Weights of a small GPT-style language model, trained from scratch on English Wikipedia: 9 layers, no biases in attention or MLP.
Each number is 128 + 32 x the weight over its row's rms, rounded and kept within 0 to 255. Layers, rows and columns count from 0. Numbers have three digits each. The size before them is the row's rms in percent of the matrix's.

# layer 3 attention value, 320x320, rms 0.0399, rows 250-319, columns 80-159
088:115123133143124143127132070124119091111067136110078159185159102203125075160121149115197094083186108139106093146131121110124140131185084093112150092114168119153182101081142093148120120115058146115126108120118124124148142202190133123144115164
087:161135131114124147121113110121051079095175114146158133049183166103149120149174138131152116146106144100175117125154142113156133113156108147168172171126131090144129156198150132156121135125189151164163043125157129137153169054141118106119139097
094:168131110175167134127128121115123105138150159087107128025130128034124113089214105097163154175132149166181182175078106128141108174130131108140113126123042118126135146208132151160093175122136160146127138043117125122121128136094225135161170077
087:088131138125138127160130120164113186175078102142117057099059136175123168120132124100192180173189119180079096142198092110125105150145173119163111130198166143103152156170073103149097102137107110108079066102162165116141106102128212177119146123
088:106139141098123129183081190137110093126128152170093124128178124120133150136102123114181000155129131131138177149081155093179134094121123167167086124119137156103158128160165175123156104161104092135148104071092122157144081146130096088066126068
090:142099088200116102080108093110116082185109153147119072183111148171099148072232109124087176158098134121118112109122112115058113113112155122152100080166153118137104107116102123120084138151123115141140100111106079128112080105148128138125098116
091:116091119070082124123130183108145156090165085170113050098127119128142103120162127129113124174121124119149030173099091140065112146126088117130102143132119110097087114140086079124102164142155133159158124077215119141131185087131100189117142110
084:100141109159162157109137114068142075083169071130126154159162101160107128142126130119065112123096145000144133146104143118141144120086111152099110095068108173128071066097148118097195120163175135120076157117164138140144089133132101153172071156
081:192131120163123154136133139175160105055069163107055074191100143112102044118041092137116136153125128109120136185117143157186147106109146136184069098232078150161132161128153132148108098124107119115106065116102143098150188196079198080170092116
088:074139118147156132150101131134153193051166080158131077080122130116107102216125116142132103115116152123142098079142141154195121123093122150115132157034152137150076128124090129154134164122157160131133161084133132141158138159060134126133128092
090:116172122138142153187143107133151091200175160134166117192149109128156089117070106136075122185137158046125169135133105153066145158099135137102015079130094136155081110077166102216170110113118134140114155076125111122128187094111187146151120075
090:127076135199094138142113161094123174075073080134096055099095146124105110204153104134122131106155107148137129141121115122131142122109113133166084155048168079170083157083106100095143186122126141069142141082113115136151144125196130135064095145
080:130123109151122153189056161103129116141085188098155192148157118119114133125204099106103163129141124200149072093132164118123115140158106088177135096121119123130158150044135146111223145123129094118127110129098165122118036153125111163155088065
085:080141136162165135147177077103133129165211141155127075166083105104101168075116149106133114095119112119178116152161116117148124171113120158083160151116132177125129133170128163182112166154134116166131112175161073123168124098125111162095149093
088:105108115176134093101084117143063162133141187100117152145135123129108137137123117127128130042127125188140185111119121083158184066203147138099137133091193146130188140132140153112156117096107130120138137162157115095182114141181155123100120220
103:204137142097155129106079131155112177184148196116129125098144132135135165118179119117165140099151160212099129103177134122121134131147114141151181153197123106133175087226090166141145075102048121139155057144162116098152126112157114136062167137
083:105139124107148139156044099108090134205101143157135173116124128148102115122109088135152138154151103103165198126117100145146134131146140099122130121069109102140169128086148147075127092157119126146123129141144120129103045104176140095150104145
080:127106130200131128116081116105086138173125183095146192099088097149127118123115113105123116160148102139118143099108110161092116072073142117147120101109127125165147145104123119130110123143129139145131106098109114142083122144176058082165124127
084:124104118171152128116066111092136174140109172145151180142116144138121074173144122134115093157130093141127195120094126122170150113157152136122101067176174160154117130125102214139181112136135139101151124096068144086110094166185090135175075104
081:160100139104122115133131194158189101195129153126120122136159100110132106150172149144142113100109124187113142135120164114127156156154133139173105000097125158117115128103130116127156119170093123166078097161175125120183082131135189153115101079
081:155165122088175147183180097128154117091146133126109126076190138181115128141090120129146118159140077084061168137155124162137158143135165114060103145048101167141099168071099088127124110142154147125138175129156093160095157198125171153183192103
085:079124099148158103099201075088128059112113065140073114122137132109144112111127135167189153053082154074123144121131085147218121089128129124100080059144133146120110152151121114166155126133179144186078117132164173147142118155086178125076091152
090:076142123114165142121184166130144147050109137130030120113113113064119113163127118126142103069176174108105076143140102095149141137140084126143119148104140105103126095173081149114166127143157088137127102091189150133135185165111129141170135139
081:117102152207088150183071128149122107107065129105155176157158118158109132132097136147115113119122125090084119069105091138062147110114142097110128171095134135136120120129094146091120124122140090074208166097119104142084141166138109143150120206
092:152106092117169155182142156163123191156016170131158130121075150108131138203107104113117097149127127166119163145117131146161128103169157151124149079201152098140122114101097181121167121115103131130143059079161081100146127159096113089092117117
089:079107119139093169067146101142088098098133180150111110058087121142154110153170157151186167092159111203108070139146126154217132103124131134205102164143110068136173153075066122157160111132118129124126123115197103126124123126146116113053169161
087:093140140121127091162186063122154132126059136163115063110180127129128110139153151123190177123153136118101111107089095117132100183160081132046082159084113153105100140190120076123168138150148138099126167100108150135175102127155164104035156142
090:109155115120174136156220168113125103104139081167103105082080136086141169151091142099114168130116151101118057171140140109136129179058141124118112127125072154127113185096152103177073154109144118164079161142187139121149092125114147111115115175
085:129132127142031112130150116197169090157164162179094173154091139176140171122090144143145201112130154092122115121078123099115087138150108079091092152166126139126130181191135131133038144100121152170158137173135103128108132156162131112123110126
091:078122090123070144114151189084127079098156104129181175118097125078124152117093097121109209170109118092120117146142136103071098087143137122183149157149149089116093179065159156158072140173169163129162133080189171128075194080080036099167131146
090:099167122189110123113196121137127125059138095131107123076152103118125124120098129108103147154091134113142075118141122131125097090141067159143102150159130127143059131097105079178096162167158137117186165077193099125117174115086063106188105092
084:063112127113109141144131137114141118093087108178070084091118120132141104137000121142115157167119130153142085103125099120158119182109084137161193116093113089145151132104144075076103143151147114165159155067175174116148154144117073128187139082
089:212140124113126112164076097184161122198081157076163203147149155094092099107160127165157082110134097183153202094095167122153162143128159136148091097119114080143135147165159162137121064121091114098160139143094129110141142153118189132084147084
085:116124094117122113133139098107136082169183067112204149103091147168124127073137109124109143174110131130178149144123137109076117146132090117125142069124146157118148126129147090178094165097091151155144143073115144115128092053120132179129125118
091:064123137117103141168126096071141116208148154100160074214128137143112174130103133124155144144140080136094090096174130138105144160065092150158135115107166151142118158003123116103126099122117146157172103148135132147141080103134160162109131096
090:143113116123145131105170138149144122108180103102183098104119127122147134149136108131145148104138147159119023173145144125178092142115146152110165083118128129114077151125135084201114109123147155144060110123187086120120157135061176135120142122
084:105126164110110152145114086123159110127119110172095094103179136067132123128099154131103087158102135124158063124172104108168108129100112134029109132071093142114049099149121082132149157167112099115054179153105167124112147119138145176085094060
087:181163143203130075119187070121115074168154148136179118146151158047083115120112148107191133131084117154152134144160113145224130181110113152119065170082112095093046143046126157132108152104139145150144138158113122109124135064115176123097168096
096:144090126098062114159143130106134102135144148150186129190159132054116110137133128128185177120111110156161130096081131126097155142082126115176109155076132124118136087139117162133124155126091125139176132113092138123155111099137133153175086137
104:101158130116210093125140135109126122152107127128151142076121137142142104146131157133132083121155099157101154116139117147118137106108119138081122138119121178111194167082154036128143122134146090137074145131154075113098158086078201139191151109
098:101150118172111135165178121150130138136116141143039073102135133162151150067136110147057100139106136091117108074202087154077149140168115110049166141186119200149071138198112102123140141155194128142125170092115052103119165106058136166093177149
103:150123152122074109000134148102133156155155179139131140136128122118116114200129093145075141105130106185108095102171105167132152067127202113173177095137151115126170176033110079118161105162193113189086111090127121126106147118083161107157131138
102:107098107104121122130087105133127106157135158118174093185083130117117140154079117085157119100137117130173128130095143124188117228112096173161128109140160139147163105105148209111132170172112122131151107149123152124132091146167048101111129106
086:127124122090062146185140121154072125142096171108196122182155147136125124139101158137169222168169132205088131128142116132089128078105130140125128160088128134136155137204111162115059165164067110096123116136131162112135103127147156094183120112
105:140168106104145118182127139093127132060155114138033166047141143223144102186074139127143114081110121140160141123149156106091115126155082137115084131098079118132151172151092106172122142139125127144176163112157084115119128184124103111158198125
105:178194130148127127086090189147140116150100150153080109094108139160141112137196084094091074156161109108142097118115101129143136134173079155143128144173113136121124129135121090075158115172168138151083145089123113120066118067123163070094133049
099:154134117146092140150146188165122101211163224160159062175154099095131096132131099097147137160180140158145067117113110123076103154122106156148165241093125108104128093240104195141059144128079120133157136175053164122116099105145104110098123074
102:165066126105081131077084073127134179113111086087186096138117158167144089167138147143181124117134093140126137125114097147137124170081149110192102094193173143162160130113107095111164140087130132191118143088199113145159127081175180155105120180
100:112110118192132121046083092090117155155143085190128144150084140134112061164105120138118105098111120079142204118125119129124130136114166139126198068092187146153115160046166160108142138162143119122113129134106150147104122084113070122096119169
094:100162143191171089124105170096134103144149125140065128138109124125102158098132147094065118086099116079152127124153107129167129084128134122072201066146123117141084127093130141076160101134147108121104123134123102106100115087099106112053139130
084:140154151181134147142149111165144101161078109122083116099114153169184050119128124114133084085152120139125135144198134134072127125180129146127133180107124168139128179157171139161077114090161141100108117158116121100097175151096083124101156150
105:130164121077097153095162149111136131196151134168156152146132139076116154155144120136064136167113123159163082151134137135146118103156194158125166151208153072114147117096150095168110075123159141157115114130117140132122178100161189062122104083
101:150189123136141143239147170187124080132095136112118122144118174092118104170175115114137112137182121158154120104108138148138115095134088158125113155057112139119123147242142132149114155144188129108154084144026136095138093101117148060169117047
093:180121110109073127150134145142106114147136201115192085158126108121150096133163136127191171153152149181133120125115094132092113199074082137164114247100163100109138069216113153156064138143122129128152160158116187133150113123167083127067104106
099:151149134088153156212164144161123102103090117128095112094140131085127144063171118119143148149157169102154080144122129133067119163084075111107082231128091137115139110207134053151119127088114154140139128134098105091105144092144132125113161111
092:139100147082145143161113090184127111132095127119196169117110152144135134156117129153171160213184125184109232144064108108122117116121207158203158167146140139116162126179120151178053189108080152128171105146107194130115128155148186115171092114
109:162222152150170127179124116135137103152079084191102104134104133120107163120183116103097105159160126097119135112127115135122107136176068135085119182129117125122124152176142116096116118161141136106085118176099176128068126096120141097138157080
090:115139160169112142137188147128129097119099185152098114147144100169153165076162137100175096131161162091163098165136152104073116172116063128060161232125088138141096072215089170076043135108103127139149151151120133122125164072156103137054127162
092:124140149083098161131140076132113165125103115112120132078102136200149068134135171104204128111141129131129120155095146093125095238101114104172022187107070085125116129154122135160065152099140143135182155158155142115174174149209118147109104127
099:118121094121087129198155187140106094174120148104109086135141124083125147178161091121140118159167119131157086056067112115166137146130080136095154203180149127097141106199159169135101150169180154099104083094073119124112103119155120156108130102
110:077168133159119161152174146048106141121157119074089121120149115150135075114195120130086184174141137180105055066124147128211107084115161101104143101131117072116195132097111121136127136130208125169072131126124098116073130118126137118129199132
102:137170103027103122242095175143136146100130157086146179148130145126134150132093130126057133161103112133120088101103141108137122129165128165139080101153051097108150160122131089141149130124106127104169109080109130134115105154161192116195125059
102:180188141176139116176130117151133094154108187136121099150126114111115109138171090140118129155167111134108091032119103168128131106095118131093129173143096174118129138141125108135162176118218148144093101056099050103080168112070180107133225094
106:175117155177146109049156116161114114105105165126110087127122119159150079106145129116185133099149141155096117101156130135076137119121078105085134238088141152125105124187093105171074121109169142135125177173158101130149181134128040138106105204
089:127162131108155145167126114126111149131159131155149106084144121111143088136186134128123111177147114149103112081117099102089151151052093093144129192102144140102164097165147054176113145134169136171152160117130131094084147072100153153140174051
112:122092138171098139067156109120115098185139157124143135125157112139136103109085126139126139098123119140130139149167117115124118114149166121130117156177102124150107101111094185152073103154078140121111067180165102142171157174155074184085143202
102:116117086080111095151154176164117068067093131112110087180119155143137121203086115146132098109097121132167111132138125142122131109197132152154138085129131135153144129134095134156169163157122125145124183078105093108123135152113134079094124103
111:124081125116106103090120179130099095124189101089137127167110107048108149177065142126159134136120155148199128135117143121160111126105137136180177078095149104114156095107147204118148104137118138175149075164105190139134075117133125096078119112
092:078190148144115152191178119122128085170141142113139181117138115208130126102152140107125162186164134125140108130090116111204134185123126115141073172177103065089166142129130128140067172106175164150088087182124133125137104167137148181115154115
105:092109118046095134171121110094142175090167124096151130182165119096114149107103118177106184119104087179110133104125114139125139094110137094139149041086108146113154176065122078131202098119102098147144120127159130153136113116125185163171112118